config.toml
num_hidden_layers = 10
hidden_size = 96
num_attention_heads = 3
num_key_value_heads = 3
head_dim = 32
intermediate_size = 256
vocab_size = 2048
hidden_act = "tanh_gelu"
norm = "layernorm"
norm_place = "pre"
norm_eps = 1e-06
positions = "learned"
qk_norm = false
attn_scale = 0.177
bias = "all"
tie_word_embeddings = true
parallel_block = false
init = "normal"
init_std_qkv = 0.051
init_std_o = 0.0114
init_std_up = 0.051
init_std_down = 0.0114
optimizer = "adamw"
learning_rate = 0.00413
beta1 = 0.9
beta2 = 0.99
weight_decay = 0.086
lr_head = 0.00981
warmup_steps = 251
schedule = "wsd"
decay_fraction = 1.0
decay_shape = "sqrt"
final_lr_fraction = 0.0
batch_tokens = 32768
max_seq_len = 256
doc_mask = false
z_loss = 1e-05
train_tokens = 152900000
max_steps = 4667
dataset = "wikipedia_en"
Each number is 128 + 32 x the weight over its row's rms, rounded and kept within 0 to 255. Layers, rows and columns count from 0. Numbers have three digits each. The size before them is the row's rms in percent of the matrix's.

# down: layer 4 MLP down (transposed), 256x96, rms 0.082, rows 168-251, columns 0-31
# up: layer 4 MLP up, 256x96, rms 0.113, rows 169-252, columns 0-31
down168 082:126115179100119126161098152199101113099171122132164090072147135133110146147108094111119089120147
up169 082:178095134072099136188131136157129119155122156126170162127108120118105096061146123119111049184071
down169 079:099113173148096115154133145127173061127097140063092137095145092095172144128121144165103144119161
up170 104:139127111132150088094180163093149203112097095154142144109074100056101074129092098160061132107129
down170 101:155145115144160129099135158061116115156131100116127136049084122120103132090060157082140113180100
up171 111:119131128077202096154143129108193106129073143178132151095129093116192125157146127127138090141159
down171 113:127188112154143105138104104156104194112146125116162096075106142137170142122104122142086120159130
up172 089:133144120139118159132179171172100177136124089074139102121145097113127083094153098166101161191140
down172 089:094081125144093108158134108110139114147085143134164134153166165117157162153131120085149182087131
up173 116:214119089099121060114165117166154128138135137155081111177083160058154112160130135144081124136156
down173 115:094125157120119111181130138156171174104138157072102121113111123152077149173133126166176141109093
up174 102:107109149175109122094150134141121121099118120043134168153076121199143116075142166164154164118183
down174 105:126084092150092111167124163146151177053145094113152169062160172123153112194130179101170121102135
up175 078:165110112204088054139144075165115097112158157067154152098127113192115133121179142134146176141089
down175 080:111134146098120144105132117196145142123118145190112135141102069094121134125202194121120124139116
up176 082:133143083083157101084117092140135100072098092105133143086111156103115106056189113143104183181097
down176 087:109081152090089147157135140129096145117094137144101151142137070109162112174155127130116104101139
up177 095:106137114078131109117139157136166149086084126113130070131121072097085086169166097165064133178097
down177 091:137176159137138110113130143159152130194120100145132122141188113099083140096054153154091074154107
up178 088:119106152154156094092184108124086140135148080096127149154063151118130088169142152165065210121133
down178 097:140107085139121108160094136127158099139127186132096112160124205138144132138072075146116100146139
up179 099:119162077177088121171144165142131171086100141054120095134168066090129117076133149155031160077129
down179 092:056120119167085140169115120133162114106088091205206191111102086086139139177127141117136125108108
up180 106:137102106144135150101099156117140138166046113184108139104158123174134080162170156140094111126107
down180 089:160152192094097109083064119208146179116122125116092046111125120130144166089142159098144142148097
up181 118:113117149157105192076169091123138133097116160125094076156115126146117091139148114141129190116132
down181 118:191137152132143120181135177114123156096137104163092152065206083121094106143129143087155128169091
up182 114:124165140133126158123089101122128141056092092067130152168053126108162114142169131102176149165129
down182 099:135122116160181122199184144106111109164146163125123124094122139101107163155152114138149166163136
up183 125:109163096104132108126133085162126135086148121108132129156069148131215093096118180185168108156096
down183 119:137147135170198164111142148133126135151130140158189169109155128191129142093185083084120126059071
up184 071:191141112114130176132174205129094115146157089125191166116115167125104098091160143164122104143132
down184 081:087081145194109152133143127135074182059133188176092118178133089126127163087190065068123106166161
up185 062:190112149189133109076143191115116071081157157109156133117124125184116096079099124095147169120126
down185 086:120077096148059129170164188137108128099122120135136116137153148148106156103139115066149105110123
up186 113:131118138136122104127082117138147133072071116136159090101075126142159101114172196160108137138093
down186 116:098085123110150097086117143114097185153184110119174138066126154174045125150122147127179103144146
up187 108:103113111125139110095166169168135147087090149087146139122119109126123087092140106110071129160107
down187 104:124113123131153156100122095086127089087122106126118128090101146150161208125112127145110124087159
up188 102:108181138161078105174142140123125144061111115107171109100118087154164113141113141178079117112152
down188 100:111139132121144166175135135146151135090057128101174095104208150094101144129141113128113141049171
up189 113:098173107094140076156093147132150128093141136169117103101128131156151173123170119212140089089088
down189 105:122016105125105137092142150181106101130148122145072128103145107083143109149155189138086167117141
up190 105:162102102132116160111150163158119228165128133077136092093149081124168076182145136145088124119149
down190 112:105090155141145135123122104185095109126149075096130172195115100177144165168146085078167134171120
up191 113:124106146173121096055145157133143130113094138107127137103170042156134086114154209132100142127053
down191 120:122122164134116191197115130160137139165170093134188180164111137081130082169118088146169093138123
up192 092:139106119132132073120123106126188165131125067101082122130128078125171173097133121154116132140137
down192 086:139121074119168095166106100108140172120174078135169143175122031125123182115124154161082159143096
up193 113:154126136144137097052154109108126106072114139136145124154109109093111112111141195120095151111128
down193 109:120156120143129149143082100083124102066104103070167132141125158104123138117084102086118097100174
up194 110:128123134030191124077135153120106114118107162115131139154093103110113140127140086106103119104069
down194 098:105077078178114172192117106104161093119133151131169125116189105121122112158127177095123134122144
up195 094:137109057115140111154118078172146185100109139154135195133121166066123151176123114173168149096114
down195 097:156110133228148187142176082151155091174081161118036135166121158173152139138153161113109136086150
up196 073:122065083122137091152120081134116142155086187135169140123077113124153122137099170161092093151080
down196 083:139084158094118094125127098105129082118125105115127120130145175109171145148152146119105159210111
up197 121:119119090105116159085124152156149137075146158128178165108110131142045130123166190139105168181086
down197 122:085075122124192114148138070164120114117149132149086056160040121153110099120167108130172138164128
up198 097:142085132129160107155117044155179120063133139126103143104115155159116143106127121147171112156109
down198 102:114142144160101115138147177127105164178077111125151097093170074113148120104135130111126149107152
up199 102:126198101140081152143149095153160181119107107134132128135126117162180112165142113160133097110157
down199 102:157135088157109123116168134120117136099078083146172081139151130130109144165132128154096140112118
up200 100:161171085154100142115172154089147096107138128133111117157145109122177010125173102084122090129080
down200 096:161131136139175141151111165093158127154136093171164123127109084090178155144103141105128126098188
up201 099:160099096058138185106148186112106173150127116092131144107129132118114075045191166133096117162092
down201 098:167136170150117135197118139132061164158083175118105118110140130176157122146175118103103179168089
up202 103:135111139080130133062104085169191162149111121138104150137148107103119074117100148166129069196129
down202 105:133102062076059126161177141115133121122152119081175135097118144130126152130149112092150159077145
up203 090:133112069100148050099142053142131223121152120072084124155101142091162128141078101153083156134128
down203 098:152085148142155136116083131160122131169140178109104094123120093106130079115124160077131075162140
up204 120:147132130174114133061122122111122105143137205092140189143180102126088070095106138180119167171079
down204 118:143168177151148140148068159156100090095152141140166098146120148107146146127163146074112142141123
up205 088:112195142128115059109176171131121105069116101091121170146101124115100113112151118127083148113119
down205 096:063192140121126185164091127151116140170135139087126154118118134163109131101133124144134140145164
up206 099:137150105137071082076159223147105140188102101119170122168133085131143060095182156142109134076135
down206 111:134068118076156110173160137071140078097161157129084115097110157121158152130130126159114140176059
up207 089:095136132125139110099108116171149120077169168097137117152153123081106103120136098171133205174085
down207 094:070118107166086160147172081121096124133210096132094140145114170095113109169174075103110084162119
up208 122:125110122157127118102109120156119126145134171037137155090112084158153113087149107184082166073065
down208 113:120176186113150133135142135145165134086117128140159152117100116104165119121124094022088102111113
up209 071:075081128134137147121113163097140098120073155120189087076143060151088088109150173124099071149141
down209 085:096105119166121180129190136131147144106105179164106107149065132099139194133157105112139134112099
up210 070:122101080175084144192135082153165106160101108137113117077106178168127125115104119153113068146131
down210 083:059177110189121074193144126117133120147176067134080111142154120174191124144093116071137124155111
up211 102:139089111095147092112159097171101223141115103139101154122085096105159115144136097199118125133127
down211 115:093154114108130118163069129184197092125153119164188132069167129069105170099110101120162115123114
up212 111:163138155124135153089169136131102142104142043112159150124088133105100095180116125167099163135094
down212 102:134145089103113177186173179085134072148171161157118143109118114159151118172116123126099078156144
up213 083:155153056117134099088110149124193221071178101106090160141139132091098131098163120107055127160111
down213 086:119161099128111115200160101120093150149130110123121096147170056171136153097090101137108064139122
up214 094:128121126091145169134092136137165205143102155118098145067121088117087105079152102160076097111127
down214 089:094111132085085150083110160112142064157085115170127177188172185129184108134110133094154169130166
up215 095:137157150149112152125207131110087109123100098178114189092113087190155121122169120153088175115169
down215 091:155122149133139085088122128168124044144079148096120157222149170083129147168108137100146119163123
up216 102:135114061167178131107123123172122186113142104117134107179140125064203091140145102120150178102138
down216 087:147132143140136134162154099116124081150099134093113116117133182155157101131201185118136133090174
up217 100:116146100070141127093129060117202149147126132108160143129092161098136131170132151168118102137111
down217 104:170114161138107192187152133140084136063157112221114092130098122089134122112137148107153153114137
up218 079:117143101114110104096097169117154114122090039146141159090185111082099139143208134161096148199124
down218 088:129086195112109179113112140129104127131114207115054087102087076096101143125115124110174122142120
up219 103:149132153076153124114180151152102121131104122158166174186126117148069126145140117153142163126145
down219 093:132149089191151117130081048120124152125135119083082129170115131145117147108051152097128115103125
up220 061:113159112122087078154150048094107148133133156102108157140129071151151141104119118140049146095092
down220 072:089115128161094147178116113192114097130141139129125089167112110091155167137111138114134082143146
up221 102:110151128144115128087168122141130132130127107108145109168175105159114081146137116223116136156105
down221 100:214146113160140149123150107102099117162123085078162139136096151129153096133120116078139195104073
up222 100:114133100135135081176117146169139143077080140060097133125140143169140136137144119119119130135087
down222 098:132185123133093125083135132099107138163086158133134093160143142128107126136169169067176123132053
up223 115:106141135089156117166145127136128134125088160088105096144127111146166117113113130156054103074113
down223 113:109183115182119124151174144116133191132073080141107103186106134157152133117104087163152177064109
up224 088:086153126126143101103114148135110181095101133058145182168119126155107169153219058123145157166070
down224 084:155135171127158177139109159089125159097118148093173098118158141117130142103103131118082149104122
up225 098:145119091112176107131102087222108140154176087123136152173086173122171124135104083153124086140110
down225 092:060121083124116089123168159123191108131110156104124142116153091161103155122157137138151100064123
up226 114:114147142109100118052125137124171115065098156126123137086121080161121083144183140125114174136140
down226 119:062132142096079132137116206133104140068112112149122158159126089086120071121141181109195123114099
up227 079:157149105118149167104123174079154139129082082163152098160147066114128108170165138148100155123171
down227 093:153048123109141128120127126126089119076171165133135121117119148134145152107185159065162131177129
up228 095:112135081093103093079091168136139121067136154099161135136150137093061087158198142122123129079068
down228 102:099126130159128109131185106181131126172111113146089081152095108164120103173096145103184112128113
up229 105:169161132126180114102106147156159125089066125192125120089064153112107100181159203156133113103149
down229 102:135110129192063073145055103158123133091153145118083122134187122144103126138147130112171157170111
up230 093:123115072089113130160158179162130162192129121080151118175160096123127088103157098150109111108101
down230 098:127139076136135072089090143084146112093154162146110168060103158115149192133150090092080163123162
up231 109:139128077127159182150173131101136162138167114103126067137077136123188146178105171067100142094144
down231 099:112141142168149110126123103091096150125144155143132145137121118114140146132084077131136093153111
up232 106:123133072084162107093129068135212124135105132109078122106142129131152125154154161136134084141076
down232 107:122165142129091218085110143135138143075093063134074135049187208160155144138117089142084124133135
up233 096:145184071114096134133106140156141109081088128170106120170067092188177110162182137179162114094145
down233 102:080123147137078142103131164124116121143143048122186138108195145099133174111118065108108143097115
up234 070:173138082151074088099089150172109133133195129080160164142150105148149107043143115133152184172104
down234 095:131094114209118106149174107155097167102134119083122106111139104126117157114124143052054136118115
up235 101:183163174102106112101109158132156118122102169146157079125148111126169109056158130114070102129164
down235 092:093105139123141091107102144096127117078177207073114134171117109082084104142098108175157118105098
up236 101:130112127076130105120161103155174128127109117097099147129119169033106129202126173153113113141138
down236 103:127037132110145131177176166105105138086159124097149113093160122126090119052123176122090096142122
up237 088:195084099059144149160135134110193134112088076117134190162133092082164110160106131138176100146146
down237 100:039154158134126149120166094167155124150160086115134124077164100145102175145094100075108171101144
up238 093:147125132088144092108171173090118134100121078096116171171115102134166137153128104106155218098083
down238 104:144135083142113106173131120136142116086129117096125144087103115115171154140125115142159141160144
up239 112:108170082115154138102161152095168129094065112084135117108149111127135060112156149207146125128121
down239 113:127168145195146110105128145155151123127101114116100133110182150095169133140124151140098106181156
up240 089:159101120083194120159081092141134114188157112171155139103074129110148165186115169199124155138120
down240 101:079133141215108138099090171115166144096121193132135135151095131124095122156147178161140121148096
up241 116:120102116049169090092148109166137155127124161138122164157123109070104156141117142255060142176108
down241 102:121148166130119145083122101102157185062188112067135131056116155159154073114138136128118224189088
up242 101:124062097096107165141130169134112203084074144140147111168188137132192105114149132189125147108085
down242 092:179165104116102167179064098138095101112118113068129136129094128089151124191076158139038148086183
up243 095:157175138139141078135166165175134132134129127133151140090121089089099125098141110144099071071058
down243 090:096165088083129193132083159142177099138155130153071113106141161110054113115135099129156176205112
up244 097:157039090151131089131122124191124168077128128102098179156130115061155128093111172133172148128057
down244 086:103135180138087099159137096134102093181129182083149121123116131074096160088178124104140127126119
up245 080:150145125105130116165169077127102214136180091048141126141136153037135118149165130172115090181139
down245 089:079046172155069134161138146115142061115095210116163131139112112104228182116134146113097118183084
up246 090:096148154103097154118178176111147122095094131112098109166140147098178115152149180125025147128192
down246 103:067160103122122082194121126149164190112159126163137112126186120168107141125181106107182074125087
up247 096:087131094100119126126152087114194108170102162144109107166135078138163134057166098126146074108128
down247 090:145113118149117103111170132119091080068160126224067142119127124113171144122096163161157115165133
up248 087:133087099151147137106190094096155135108136088134038173112116121074170123203139115145156153125110
down248 097:064122152102080162067118109166163107117122103067088110139165086189161119077131140111095100097216
up249 088:122159087132125140079152126111109171089119105125130121123144121075122100055103063145117136117070
down249 089:101122076134094139155123101142154105122137148121069080162142131142153130173188114144127110149173
up250 094:078182089156135192140152143127169129141075096154096128112102076101137124173149165170150060138159
down250 098:162115106130161090158078130074103144092125137116129167099170111127143168154116113140138117089157
up251 103:144134141100144135109143044131141111066055107104104087111123146163197083149126123175160146187142
down251 092:191136144117082147056102141103173120122119123138154137162127104150159135116102105118121129197165
up252 104:108098101116081115102141092233140080135119184160131148147141107108104096111157114152117108156090